Each number is 128 + 32 x the weight over its row's rms, rounded and kept within 0 to 255. Layers, rows and columns count from 0. Numbers have three digits each. The size before them is the row's rms in percent of the matrix's.

# down: layer 4 MLP down (transposed), 1280x320, rms 0.0916, rows 347-428, columns 0-79
# up: layer 4 MLP up, 1280x320, rms 0.0953, rows 348-428, columns 0-79
down347 108:148176137188131115076119139131159196124096122135149128132130183097122088123147151090163128113151121099121136044087151094135108130109141141209089068057140103154112067107148125114071178106144129149066133163061135175153100147114119131065127113
up348 094:079015137110110133092084156164086147131155093130140079094129092109101096122088109141107187116123097096137125142145112133148141154152105177167131140110102134142138106091169102178147155174187099129101102117236161158157188118136128148156085093
down348 092:140139163127170110120126185128193086177145066143122082129123152125117181192170099123138142134095126179131122095184139091127100089106213111099075092136124127125122148154118159136142173146121123086118159153102091073101083155133181132131119172
up349 095:137109148148124096088139107054111080181083127147194152094161207111124093135137140130097157135176151135115187148083067107122140084132075140112171098070127109155133152134071172155131129119167124167153147129097224075118102101108160108144139168
down349 101:159130103081106111109116136146093196081173144188093160130164109136108122128109168147195088041105099080192122128141128142122131134137126142189114108082151196149122143130132117187114126117138058203141102081073129149118113123123126126076137143
up350 101:143125086111122140117098131140141114132140090151182118145134132120111136180130128151094174088141125153107109127111085150094192078152162158132094065124108176148153167157026158114069149102155141108180067126134108167079126110116181097132193100
down350 096:092166171120115160147165143102089147147076156111107115099069180169107127112138086108167168087109090165180134203114116094154131186106136089085032189103119165122151086130092171097115125164092079158152168127156119160105167121153109167151130096
up351 111:144076120048119111109147097096142121131104108135099110111128072133138106172126114133143114167131129084145106058154172141108106131126178203083123150108130107154122086201127105100111158164102144040104208197125092084127092103146129123190115178
down351 110:056128182134056155132140143105140119160147125087151094100154117110128128041145131137129073108151100045129126186152139065089168121092171113167167119119116152195168154092128098114107125078163157108104127098107130158161135178174183150119121177
up352 102:150152103153166168125119082150124114125156102045145122135126120090187151165134170172130053126135167126171088109121140135164127124146117203140165145147145097109153078137116174094120108142116152185171151138111162141110144145140143178207172162
down352 102:150099080110093106085143122126123123111114074025096128124092146145096096109096144137192157127132163073129208167108105118103139112074171113120140075168133162100161145145129135151091164112094135116143125068072106103137081129112156149106189105
up353 099:148169151095090159105144135132136117171127180115108100150136096126191086130123110123158113070187133075132077082135092074121077100159114097167057178128154076130113091148171095141147132130109122157175143145077141156133129130101048093067096106
down353 096:138101162181167132128148157126141093197101112113203066089139126095133126165135110125177028193148085128186098181103093098130159165104148117134144081147129140174080101122157183084083158130143080122152153040084075117103169134117096093152168162
up354 095:105094143132139178161058174161087125115115120136159163141114114142076145185157163139083072192108130147115125164059102181129130121095108152149163101111095154143148156113093079159123129149115149087130122082151159108117103063110192145090152086
down354 092:155127092146179098121145128062136162129136177088152101131143121134128103078170064068188180095156074155124169130133120132122154158168114084121056204103132141086120044142108180119082123061129090111166139113123113138103109141115091133121128138
up355 105:132116107116109066104150073135143189184111101091105155117139122101169050147161166158152166143156115094148084071097123102159073167157075173154120134122126112093096111180158112087161104120147139095147142111148103116160105077145183185103088081
down355 104:080162119135123153124105130183126118143121136163093096084122141154129107157163183156130121090153106068132147176105114125132120098128088176095080145099141094075122111140152139151135129102152052127119179146071144179131148105045082115108144164
up356 109:119082129156087100117153161106164160143102137156153142147147065142123137167084108095160163149156128154118130118094140154105129136126158176169114137154122075063165121119161127146116191101187124101146135173115154146100155092079112173085115117
down356 086:078103135122143121171072108151115110162117090092182157083145126146121070136142128123135138101121101096122111131127051168112174067113165105124145130153113101163175168090159108120123102170143167138139074101127087126122119168084075135111120187
up357 097:123125114140126104141090129101139091153087178123162171077129098053143154146129134137127067165185154161214123142165142154169160141149136170170134115121195169067140122182173123165128136160210102153095136223112118138112116136117175158119116153
down357 097:164093104157145119131182145125181132159146080139138094064080133133151154057128121090113085096147146085164146049053155140142190113181151093083102089152176139128177049146093123115151145132145131158085152068128091185109128068197087150122132129
up358 100:077106146118120107084161171145126142122121142151163123039152146121126058110133115166110091117161140113117146125098173088147093151134180099146150118180134151077159067121150116140081143172122154141120159171186112123094093084164132154110120102
down358 098:138089162123183133150099109100143136151102120150083126153105098105144142150078101115177090155156133153093181118093119154087144113167151106087082081175111120133152110109167155147188111128088168154146198081154130116144120159107140130137089148
up359 102:156139072122091084102100160112114153080077084140155147120146147096157171165095134129170104096101095115171117116159094124131112144144128078181083128177166102145065089087090157163142113119103143111181135152181062112154095130138105115248143203
down359 105:128118098117155097081105109090117128090138164125156113156131135124099145135210104138076145130159110141205166138165090111113191162132101133133105145123123144201184110127116077066187180164103118081137145063118120158035065149106103143160160110
up360 099:101101078143126112136179172134219148122132119129095170153118116135147115106141132128123108156095058153121112096134094146134098133091074056114133145175142143082090121157176103153113122117193130123120133126183157055129135111054111144163130097
down360 099:188065083116109114097093195157096167160107149131104112136100118131107116092176113126146167140139112130134120113143130107121161149125143063082108126189113178176102112142160166081122082099150193124113206152098155136113142113156162099112120100
up361 092:056139142091134132124145128092095045122086104053123138091118095133157140139144098136142132134163057130126109116113147137110136156113177140175155207103107093130125190125110115165076133149153097099159083192112108124088126170063130202183150122
down361 096:144144128156152114156136186158132106087146114147108142175143108199109119194174100090129128116124134121167153146104144146168109162102093131164086130104127132129117160077110110125128128137085100149168127157162116156094082105209140166105140135
up362 102:154151121095154101138154083164048178102132180165144184144133133112125134147138134081141126099138143200161136148107181192144109116147127122146152071178127067121152122134109156123104148131164122107091137148161178127155191130112158134101086085
down362 092:164091131131172084133130170125155067088182093129151127075133108114081150132099093150116079116175140117142100116070151110092143102103196177124101118140135148123097146145117136126156123117152156152124119137155160158148160133122144159131146132
up363 102:106178111135125137098118109123138195129072139112136153142151151119157149089165168160187121148173123127070111083136210156136066070120090148153169163186137129131145134132216178115110138127136135132148079134113165093178160183148184183108050089
down363 102:159116129154107156158137128177128121198094131179153145151170106195130153136061150192110154096127155104129148209095092138140087116157172106109123204102097121102098153202109110143099117087124142208117136112110157070132148166121110147115118160
up364 123:132158068118151125082159093133149077137201127115150098100137196147169122141079108155115180143106144156108167115116104139121200108116120129128115181086143098119103086151152173134195113105102118138131141119165141104173107185172144152098138126
down364 109:158096101120123104123171155143096126143151126046162123132116112155123136114068115137146117137076087159141131070166132085149127126088115120153148153120113140116156133073110150103146088143128117166095077113148137125172065186145098116182196082
up365 102:153141146118120150067123142121156123080192187149156087114097182136133143099135148105138172203129154089092105145111121074117149144151131066122102118135064099114153116157129167152113101150112122206146097197177137062099149083088137086144172105
down365 095:127122096113187081133151160105167141121107098161106198187135108167087141087125090150143123118134169121107141134115178147136191084165101108157133149146112156083135105112098178163139104131138075163146113066117149129211111117218163127127175140
up366 099:142138093115051144110158116101114084092110140119150147150103144104104137142117110151204104175154111164131067171082212143111132133127134095135104175190083172198071109172114149142101161062147128146120101125103134157144122111154155037114141124
down366 088:133134171125194138128135124096142146159167098155066104130073161088121173113162177127097116152137161097123164133155113066101112170134125196055196059114126155139107126129166086136128099174105130131164202146153100058097156172116070157112060071
up367 103:170153139186139122175101152102154151135155143113108142188119064113078157082162113104175099209143178095105198114148127173199126135104119132142173144171111110115125131163149137137152175112152095136157140117174120177106106097074130056104096133
down367 099:140055182102179159161115156130148162063162140072071121130147105144134173092134102109124176126137106130066121138103135153155089142133135129139181143150102088143138130141156160060087125132086109163120127132131084143088117096122163094115150087
up368 104:154145176146078132091163128104132217092101184133137124134066076164141130092109113097203150155127115146112133113147130112160155108136132087113081153088087149138136076194128092097110084160084184157142094216133102111142086128040104166102120111
down368 101:168095156150126118155077200163113159132094177096139117125144110085140111121125166124146119068102188048129114106164148158191199097157088138095078195098101092091162123183083118168140156148097070131114194061122150121136165105117137105089157132
up369 096:166133107102144112049117159095065141167122157143139165114100157176200132077139198108152122114093164124077156092120123120170187130132121166142096120151112185145214122096131136091114102100152127123150129104074108135108077116160155107129164137
down369 098:168161093128147085101114152135032120124122140130143210098109098162133086092152141113086118075146118151108178172095115111135057206118151109126149108134103132152144059113154187077147113085095110133075136140201083125160127117127145099132156110
up370 102:134137099149129143076075091178105136095144133079144143077177098125122205158160080120122127060115127227104136152069168163096180147139148137160147104149115125142168154177066137115121117152092122148169178121153127137171087138170112128124155082
down370 102:104120121155154086175155156097163131094148069143149156121162139164135112102136105154175155148105100099152110137184103129098104105080129198135127160105153104071075217131166135149112139112108146097128123123156142117164182106126193152145091161
up371 102:135158136106119113155151218131180088088161127117123178172107091097089148185168156094104085157125159173119079094102164113142127108181144110139131176157108092181095137170177120181148114115068162140094072114198094115072177146143108123126167118
down371 101:187174048104133141138081142182099114112089136131090124115112121184112111101120151120141140090132107145132113123052078106145094054110138082097143040125144119113110128121116183200099103144125141160167119157135167082133091109161130116162116107
up372 099:117153136116125075106154133110071098145127095176068146094121138126149148098186121101027098083111075160091082148137120142172141099113188122128096088143123125104067182098139102156110137139168128127111100082105180201138153088050106113096131133
down372 099:162139120124137173108104171129103136146192102123134133034067202107063152131085127150174152070122133140129126119154084082120076150100180117120132116068081145143115132108101141124105107070087105152128141109173077120095119120046152129090120151
up373 101:194106087152126117108135123103131092118165156092179150134102134147151086131128110122074137150149080129135106122198095064133117167064088078113070176119089147084113125107134138111087063154116140107172104102172210188144134110163110112187088113
down373 105:157133145117093185152122119076069149127179121165123089055107111128077155142093122138153122146127103189156197138138118126139156188148103128119155125180090109137143179139141115144162174151093111149131153175193105176154116083163105128145087134
up374 099:170105111101121121157112114132148169057177106108133101221119151178108140081081122071121084145073126077127142141165159141101163119132130142158141135130091164117170156174160188144141125095118178136152128094145133041130125085137120127100070123
down374 102:118107107080135089148121085190118134213109104076115109043112064143104087126074119099161106126146090099133039128146098169132208176054130108173103151174101132143107113132188117131118088092149097171153119154113153122093112096095188127115099125
up375 094:135089101128111116103160130132200125142100140125118094081123131168148111172128142100154167124166154151138087106134132130144136092146109167111176079146132131105118147138103157165109111184166119091136170099104140125112076098206160071137160143
down375 098:148149112067097119118134132098114136139105139104133124169125135138064157118177168136136134145135132128061144120130113142155079141202122161123137126106155132153174142121084110126175158173141130178151051105099078132177125164048135168147129104
up376 099:187087164154064137106159084172137088111186130157141096104121135166079113170143160077165106114120125125143165150101133146098122091062181138170117155090147087070127123081114150107137116072158165172116114127175070085102159174115129138147118116
down376 100:137117130113175129149098123150067170187093150124070126194163114098097111192063130041133163096123168126098134153124062134088127121118145127121088142117137147188163098163148122124129132087174078102116128162171109211105147141105141136055120086
up377 096:171091156145097088163099151072146105164136118129168116132109107157101069174126110157096093122190103100141139116112140115124206113155125124094187159115146141124113105151069114100076164146108141135127111115134109079139133058115154125161157139
down377 102:109134089101172168180088181132075104125128149132068132125079142106104147137227074156152101102208143132125105103132099130144120119141155160121154121072132099123118131057147086131091133165143119124168126101190125086158136136168172163134141133
up378 089:156133121117112126176092142135128150128128088176149090122063107108103162128163158117155180195133130168158132082093168175191131178096170156114079101122086119147109100208117107181072136140176162113142085170135036161116097091116169130145121118
down378 097:080141151122148158142094105129110120158164127141113123161143116111128067187060038100125123153126114123146109138149123113139170135146131192145136134109112119122141194152139107123118130150076091123128136101065139185133122067125083157119170188
up379 096:167122124119162141098129141146139112139123126134193142105133122106105060136146091171117160137123143115124154141164087103105121108132096176132153142062164171090144086108124190117114103183196079115188104139083100135157131155171067178109179120
down379 094:098138124107068103186101128157118155104133150132071114201118051170084160145150160164148144194118097108178092160122190087177127082112126083158117077134099149157128107102071136142188142098071107142141160154112173114135085097141125147083078162
up380 091:165090171104111083130116146110168118112080182101163145105111142185144201176134111088103159081150104155130083063211135139100147169113128132094091079114145138163137182140140158188108099164151144132094117107135124177063139108133117127129113117
down380 095:097189154165141102162104151141067140153044114141150135150130203155114107123151125087182114113082093102097125144124144133090171066129090135141127084117147127130109137148105173127086123131120185098124108195152115130116019143079109099142073100
up381 101:050117139128159097125101108163115134170105154125144167150109162090121134121119147131144113083118101058148156141123086141104120126105157128079125105124143138094120123159114154189155180143172151113102140206055152109100091129180151135146171134
down381 108:127151158107141179117134139122109174138111139100110131109132139101126128181106137097079174088093139140152144180102171071154104153142117178134162094167115148108104126151103053167106085172078100149121108096072129137170120179122077120081137056
up382 093:120116109083143207109126083136142117135192114143120141088156093082147081165133134073157131159159153116098161063074134152138118144176127105183102043125161145118099088149127103074117095091142148144103174166165138096119180134110089115152190111
down382 104:108078115138113139172149155107092131092130136128126117132179110147164202139166151131086100131075100174068068125150189078044070092143092100118097154120105131099098111154102154091159075169134059108155126152192134118153082146165097151135087165
up383 116:060109125120110135110153120111107125076135141153157143132120121144145152123160183173136158121153116106087061088088073143128125115158069153118071173123075117092101141148084137113099134175097108129121083126128143128137083135172058156168166138
down383 106:208157126137155144110118130136169129140112139157106156131149111189120079153055149187060168170183100140136113077189103139133127093147124101134079122125193160114126107176117084133121092088152122105108133128096123129099176131096122095085127126
up384 104:104133028143077159121168148106130130091152122198104080122145162106147166200182140153135120125152125154128148132128114114151166142154136128082185108108139190047123106173113183123140205108165218079091149122096099185156139137147124147079135147
down384 099:125136108116132105116117180093114148109095117113168099140117154128132186137178159151149106172120140137169094150160160152188136153154147151090114128143131083103112152143082121148141156169139120125136156182061084122136109113122107182161091201
up385 104:109116155111162139095131113082198165117148098111108132169139119111057122206091132166068126141071165121139133171134142166142146136104163145180091097104104081108147141112172161140143114104104053066147099117148081147148179139139085133121129103
down385 104:074135126126114168076135132170085127131074124149130191100114119152179137066143146184155110083132116149158118056170094198099116148139105147082143124084228134162073146085110105117104134102117083145189155144157120096105119104114127112149139144
up386 096:139109106117092165101145098152121181084163144075119097133119148153110102165090131183116074099066162091083078115117145149139108124147118141131084094085115109145193183089183167094079128133042115120161107193136126068169060078131122140113122100
down386 106:075069131131089090090119115119165153136135212107133094132103056139102089098147120160075071106120161113071079092117150098136110129099173107087091136134090155099120128187166100101163184113185147130176094148127133094117044133088131145126157149
up387 095:131208082148155148124084188086150078113159143137132115110124048142166181219145081114159132118107151102139107134056175142125106108196092189152174123189113093127117068122116174150133080100118118141108094129081102146136163190170117119141142097
down387 105:121180088074132142107146122124088153107087139173136175156167186097127130121100152065093175148088112134117159138117091108173140135144140105072096128158124092159093148114158088129118142109114217168119202128146147186140143128129135161143159178
up388 101:089127154124139166111117114122146159131125113202057131129080124091136151148108094116200057171126141119103121077090196085119115152125106178124120148176162139086139147083124111111129158088076156124122077152177109149108121139153113094174146130
down388 105:114133119105066134155152144107088151116151110098118165110155106138103132145098128092142126134111134104083165209137159105123151173156159087148105114134124121155130123124108114096210106134027171170124071180090078131147186160122174159072126124
up389 097:144124181122106093079149121120127151125104081155173118152151087206172073098143122137108160113128111149117155124149103080114104124105064154089189089145141143142117127169158160118101099203133100093138114115161100148185096107117190150148123118
down389 103:124117126091095127062139103149096149117105124172153111134108083094060119174155116152078113161198111103142127103105127094114182159111095143146123093114138137119120154182184154120137142150160138186101142107193109187089144108137156110125172171
up390 109:221120114138122133073088101147033105149095100129105159133090204051131189065128089138118123081155131143172170127123161073139113136136142190178185169144155085080139094104155156145102130155135121164108127117139146091121121154175084123152163111
down390 111:160090123095150122140108125146152115178093117122091173140073131160121163161147177071151092149096135103172059092169148117152142159077138127124145114132132199101147096122104098149150107184113124093082158085109151098062134141170128107152132121
up391 097:099130095127098130155135153096061165119162189088099148072110183123143087146174081121118094163140120131123129122114110145148168116100135097102105097094086155082113098180147141120114134138145118116106159163125131102143139110079120194075081101
down391 094:097182120115139142120108124156080133210117123095109081180119121148125068117057127135160161091148144144113095164170035119134110170140170116113149130120151098162222164123167137159123073130071098134202113124162147178137135166087108132140145115
up392 100:076134124106138180093115166174132109130162125093123162206157062124138158118167106186153095087091158172105108119150111118149178151133183121090190154168096141149059116155121142070158076105111090042149116090182099114148081094081116130110120109
down392 100:158131091045190143139117093090133106101088139159125169095114103115080097128110095164161124102118109124107085156136125086123128221151168193182162145074170164089159121117161108147145104160171167138112125066088162119099141146172088159137093144
up393 102:144085116117160149069160142093135153128112178159134121156078165023115126154155133142136116233120111135115154167102135185142131186126145108163101155114106097195107118098148117183066101136076153154120145133136123136099115129160130087149151096
down393 095:099142047152172154079156124128117133084113162087156156128118129095144178128119111177126155132119120109102110144104122105071138144094177165161168219109133154124086139142090196165174142104133090105139153137149173065089149146142100107147080137
up394 097:115181144090158148059094115159110116101096123101094165072112143133108116141128093113152109095114130117145154137145150102147133102140106095149112100106081103129084105125104148139128095099132085117114146137128119135119137136097205091123110071
down394 106:136143167142137166148047142109105140150113084143159159064171126121105086084104169140102101116142116183116098152167161183084115104132152118156091104119106111117150112112119119149145122103099133070133139135116130107051143097126099181144105154
up395 099:141109139159105198106187139130095121159058115140174127141107147075111116065115147110144160086136104115110141118137171138173149102100131107125140088109142129129138172128154086098164082132153207116110166150134105137205173130112135153099073126
down395 098:125126139113125132117169156101157139171194120105072170122165109206139116106147145060119084144072074141176122152134120151122141110118129168111089115184165146043110175126146120179133131161161162137196136104028094155131110124098114081107168153
up396 093:054121160115124109174121151114127157057110157146114113124179162150100144178137143194068105143130141122125058112158106128185114122061133126196087122123109121121167155158124086128141140113065103051160149121143153106081118114187177157125080080
down396 102:130114124131164102182102094129078126085140143152121133121115074066109116088135126120163159128122118104194115028100129127111137106144135142137080150097070117194079065134114089156138164144096121125126120159145092159164121158160113138176159118
up397 100:108199088146148084179154095115151134145175141128113128065164172183131089145136176066107151135182073149120154147113151150155086077114108204136115136121123083163112199159116083184127180168094060126094101120124123085149128113156140157060178111
down397 101:180120120078117127091129146086100102097088113206140103142133088149088187186182109068113115107086138117224175143193107119113180106162151107108128104110124169090137128160170132076133133090111164078146193158107092145167105126148151138111098111
up398 099:119138111169197126195127212095112125130172107087135186136100149129112114164134115104095116152070153118097148126103130103085152185025168089079125139165156083124100105094119144118175126206192143137132159147194152136098129143143172138097183137
down398 102:178150106180132091099172116077170125108111111189126142088082178125113142136133095075118126085086174180153145092134092130111098037143093104092092172074149101159137128069136179104165158119150124061151135106093125107151167076116136121132152129
up399 101:131147076147117149063078136110135185141141163141153115098137160114100125131138168145121173047137169138129174104121105171129092188122168080130141170163049148138128100118141141105120128141123172127085132139188097118111168142169106098141149131
down399 104:130172166143141128145119125089125127160117100169138153131068172114097135152130096134115094162123210136156129143097145076149117127208109117110076097133236106121113094126133106100191181101133136139145144111084125210157124104117137123108142142
up400 102:106098106101132166187078176137138125132101131129148146086167116155150132131108144108058103113069133112093089114125161101135157171054117144203125089139124110075089125164178188138095160125125087148175105147092088142168098068134117143110092118
down400 095:110108156103049122126130145111120156132097185145104159125148053107150104105144152112141140052138150139088112127126158182091115127118123186082146110134102151135158106125113100086076086076177068172116143099099127156111145109126154095118152138
up401 096:118148106098103121074110118194228168090088108167124140163074092109139170081201095116154105134154145101120149095099150197109106125103145157150060112110128136124196092098155185134123135088132128131065191094112115133146160156109121137152124093
down401 096:171073171109158171160152125086175156101137142133126113165162138128110098174103179238147120182111143129208095196080165093172150182116167146072148123127116067107144147116119133164165111187138104116175153077144149181148139076132132168176121120
up402 093:060100159123151084117132137073137109141115131110177099120162096114057137124161188152137130143116119163176122131139113099168121084132112049167098151106107126160072137133130172179132153157152152088149120240066139094130188122133128136082032109
down402 107:148097139141096142134181075085145144161101106165114107159077116112142110165125144116119095125126120127088119148141110154084139181163140152073118144111147049145094197093145119205137149162153147098176095072134098085165188168132137138154128120
up403 106:173102160178100136129127148130114049128097104181070136149130153118140108108172130114091125148115112115174135118100118116180138177094083133107070232125130150115152152113131107165118017172099128169110142135141151084171109121133119135102116161
down403 103:121129079140121071105132132120170129126161113153115090134093225095152219159160085165135103098082135125098158173211118089145127150152106106112155107112130107158143129057137137127072164142150136093153131119210091117097104098139126153153123099
up404 093:143139169151124095182128098077077143128186145087127126109147122118112112174052111168110171062117162148101086107170118184122172111124155173175163143129152140143147126140132132092100180114122133108137048115105152123126122110169108161126130148
down404 100:142086090168151133134156201135148135169115104192160158141105092171120183087077106138179161084129129164089154147082148123140079075126155154153156064168144184148095059091114112119204101188187138079098158172122122152105160119189136090145124112
up405 099:079158116166088043143160132161063131134118097117078114118143103081099162123101166088124106137099122133078137079105111148160095108143132125153134183125125125081135080154156146190021136117108184090145170135136091135127162144112183143129092068
down405 103:111111148100123142119135129172101130101091177135170190139109138092227097164076198143154148102103101157134104142113075060153160082124142174131132100127134187170144136159147115139049113149187114179132163135059127134147159154069104110093151130
up406 115:169162105105067123119145144122085146074117108049081122140166145133113140043181116146116160085123118136156129122095091118104142160101061156130111144176151135129090089105122121099184139151136118061149130154101123108160165111095102103125111093
down406 092:166162092120112122069164133123115111106162088082106110147130131182137140103169186127123156089151140122102154121180118138147073129145061059151067131109118095142115119083144114033176127116117119132140128114155135062162119162126125055149162084
up407 098:125105154127150070107193139147088150044094138086069136187109128150078159080096063099119092130147087072188144119110142088095145134121149093102138209104099172115145167123182107120120084144094092148095179109118150134157078120094161126131144139
down407 104:144132075091126097171146091094119102151061158136079166087143145133169091116119111081106146132125155130103093116113168103157154136075195131142146152122145113121110065086163109121146124110116139108128091095152141069126110097144081197162160126
up408 106:118181126114115123120125149153120180144106171161177161158135117118085153164141098155166139130114123122128140122096160119078093167094126141083112149105122080091066178142100165115156148138153142171137118086180204116083143224108111099131139143
down408 099:148127135097097107151107131135095167154113069134162089108147149158106118087148078124173118157144120140138156176116142124097148146118204134097070078122093099116076120123097128172119153079105136158087142135144142175077138126201095134097111168
up409 103:128109176150145117182122178102158191171166206117087135142080136134096080137077158103109184157175139084122111118162133140077104131091177099137108127179136120145107150080189131078172116107120158136158124146065136089085174095138160145122153122
down409 107:104131146134077129182132183134120154173128125105128134109083135151144100123107144127110173141080113138147181166135143112115128080131067135168165174165126192114103137175191160102127170184058085165160122109085156113162131152151165164150139098
up410 105:168130122094112190081102166137102116141079144179182171094075109130086120192097121070101155149165081134168149147149118101099121142113077151114182142139126072165137114172028129119079100150112133142097161098162144100093128131109170114124085109
down410 106:165050150119129106154144183129173097139158083093098131153138134142132155124116159175143151077124128166138152140155125167121121125151057103134162143190128089079112119124148168126142119048097104134132086171051188154146134092081190109139111158
up411 097:123098195127157137153141106091132168155153097088107133106162129099127091131083148094121198095092186147140120075136122101167094111169052041120096112154077101131096123133103120153116151176092128121114130155142141120135148157142135161106151129
down411 096:128141091096148132120122161213079155119120149144082102172124069190099144139168131163121125110127109081177110169086192135188112121159195102128110122121152126102157121151090129090161127130110114142101101150085099137111146108158150155103106140
up412 097:155134153105043146073071092113120103122110144100188101144121079123168088166115144136093101123148161102167134107102139125098060120130161147130151151170165125129143153172111104105136098132127191125049136140163105147121079105149167086143102153
down412 105:145112176155130121107119053168155124175142114125174070130157126084089133107065091121099167100166138119163131113142120109106114144136140116085183137184189135163131124098161144112123114059145181152131129093159111129162070144160119121109102113
up413 108:154100113052089106131136149081166152135124108185076147128115118150147137194154156154092137116128170143177135138138151163174165206102136101078124152068161179171136120136133124112154141134105121038172170147101152154233137122139110146049189103
down413 105:147122111147140106107170093164159163163127146105139117141111125170124130091184119183137148098171057127059153140131143076120141121072140106095118156164120113102103135111095101089143068122135122126165114136137100130151116165117127120118123104
up414 109:143176151129075147080150164157156179148110139130120064147091165084125148163139080139073162184168134109103154062110134096113138154126149117153133118142091111172106164145115076136131102070100119106100140158152095136124112131154123136196165078
down414 100:122199102128131133149147161151151123138085135073163112179195177150102180103173157094131144109116106095131129122186151094120094100117135055114124050093106071147108155159151134096203195115060187070096077117154127105101156127177107130159125150
up415 099:143130091152087182111100157164171154144128152177160084086078114119115085116105134083133118109146129142199170128140163121141092108131150087168199130122085203128120107083129100148162094155098178103196142156146128062082103095142123138123115090
down415 099:091108162072171080180175139134135138171142145135148174198146123145104118123083102122145163145109135125136115151171079032127117070120142174159084114140177122093112162128093102117116161161135099094091121083125140156119119136129115079138116073
up416 097:054135103133077124137140107089119094154112100086146104167179100197149130070161147116126161113140125082118170109140089117150126121195121110119115127123108135067156117192095119122130116130148124119148127105165118119165112157116125100180214091
down416 100:044108145180138182160138126128150059147166150147129145116114158122083180124092192130118109106081124152160183166090171143105098111095181176141128182130103114129154197114126167118132080179124057159155116125096082101131095116167125185071095100
up417 108:101134123142169128117139107123121155119148120113120138179170116160055161167189122149125094134100105149192091080080113141103121139129079137090195145175057074144095101094145130117218148122165108192129113141135117147128158126129150141150146175
down417 111:139156059084149110142105069124139157071077192133146154105116114112157101109127115130116200113102141105175163066175085118112105151164138169107126092169085149119133162109173145121160115121073074169174157108128103050162125117169111136196137097
up418 098:130140160100141156064131095161140069141196088135158173176141139200119143151149086112131081123170137139148116160176137125172098152054158083124147091155117125138153146181128200112101140115147060145169159107145117146069126097094193108167130156
down418 102:152171125117102121112167133114097139136137151101176172124090091074138159090173141130136157132101144116130115125131138111138069122143152131114070178202152101123117189181141087174152169070099100079096196168120118110166172094144132130052098082
up419 100:156083136160136115087110094115138149170109092153075110138101097126084146166137131139112091165208169136152104097117130151129104135089092184094153165139122096077127163103115082200164147105152115091158147179095116152060064212172122095130106151
down419 098:104102197151129155142110147113201159143121175120170142089129091126143131144147157126134078073123108146127137054175119169128063149103062179062174086150157163112087069173142090116161118171133104095166159075116102104114119104140157100151112114
up420 105:106129147091176159055123096118156092141139084107139125115093104081112149119055204045113091117133108121156165126121134079129122121153114128103146139125167137118108120112092178129116143062125130143133121095123133146157115153112152135082087153
down420 093:128146133123112084101131183127110150139147176117091141095124119138094095184077130133099178151128068102124208182071144115055131105177094125122147145085102096152155123084062127136104168080140159110088043139078120141043109195092135152118093163
up421 106:195075133112169154089188104163134134158119189157172151179129096102085166156140106144139110158176083164138175142153133155109147100197136108095141168155095073155133112139094134133073136089126123090145129111132133152128108076122093100127141159
down421 111:179119111130227124185149146123125167121147183084109092163096154141121118180132135204135112187108188119114071097146144142095107125206133090120147122141136161118114087231125103109112145108118153121155150126121175143098110108167119117082129107
up422 094:114139121145110180145102117192121150107129134168089127088154118094130132153103087110104107103114113155207164103179181084152112130116120131146096128057146109154122097175169142174101100048158136188138178148144125164081123139188097131142116115
down422 097:119082142131206115145107118130120084128118149084090083167096083114122107137138112124178162129074136107181151132082084124088106064089176138137107122114164148148105124109137180147125126110138148071093123097082136157107148123152103147150115143
up423 102:099186089132152071098124121053115128134143155131173145171120143231170136112132206077106220103114138157138114111128114055140161110118100134117041121153138153131105125153113118130201134194119159173118114096094197141101152084130151099104161096
down423 103:123111055146134120141172144157091136105132076111122153085076148129071126131111120154112133186132099121110152106142089182100176099139108172104184111107164088162099136161129146122160116132172162153148113143152174113169155145139158135112068182
up424 104:150181071097136113144172145041146099091072136094113160135087107142137114108126168233098083176198128123145115136118159090132110167122063089177161084113117148104129124150193104169101130180135113145144113051120137160135159133108122083171129120
down424 098:156151137120119159132109120168164120138109142114152056132041143104124136103127163155083125185148117153149104122063087141104071063164110127090143123092132104100180174153112102156166111080109144181139075108151074139109135086111158124111100135
up425 100:053145079115147077152123169133119101142122154066137136144131184109132138147078114126163147126148132146092081142112190142143047119159159131126098126178093109137113145100117153145116116135182072076069194116109154164118088107138105122089095170
down425 101:078076118178145164112156101123169098183115169131159117091112099060115135134108168081172106178138122117121152135129143174121158175111119165132208103142093180148105124139105099071097127142127123131099134147095145067092109137205122106111126165
up426 109:133143104146107133086197149189136146102097139158136094144195160108148139113064092097103141179095154176120124105144071137146157160139136120143125063098120123163051106139155140132116149106139087107132063092097122125166123115084117114140152160
down426 115:151123095142197147154155145117103175122142129136116136123168172098130142106149171096075102140142151152097080137110133165159154186137106111122141110162172149117157147108118139098103135159153097158140080150137188154181087111103102105166112119
up427 102:128125111121106161147109154101145123156147117115110141108090173108092091095123153142175125122084137138131130127061145224053131163144129112130162092112168190146048149095136135118182131095157119138163104086147138157120131144118148154145118068
down427 096:134088194116137149085128100106166176118126109104106138176161176109097085085137104101189103146148130099172141157162123155116111095192131154101155133141129154160128152128146186068154191122133078155138151101130152115142112100151125161134109122
up428 101:143085051110124158146164186107121090160086140163125113128133149137114155152201145104118155114154165155107117096099097160138087118160131090084127145114108119083106167122113161144138124143127133088157153081104146130069148160112110120156126105
down428 106:113120172125100097105075078123158136123144133177130157068123148102104113087103075097082115125090158142182177115132150170107185090150139103139132112139153106100102145136090137142089128153152108108069166137149106189066087130159137075133125174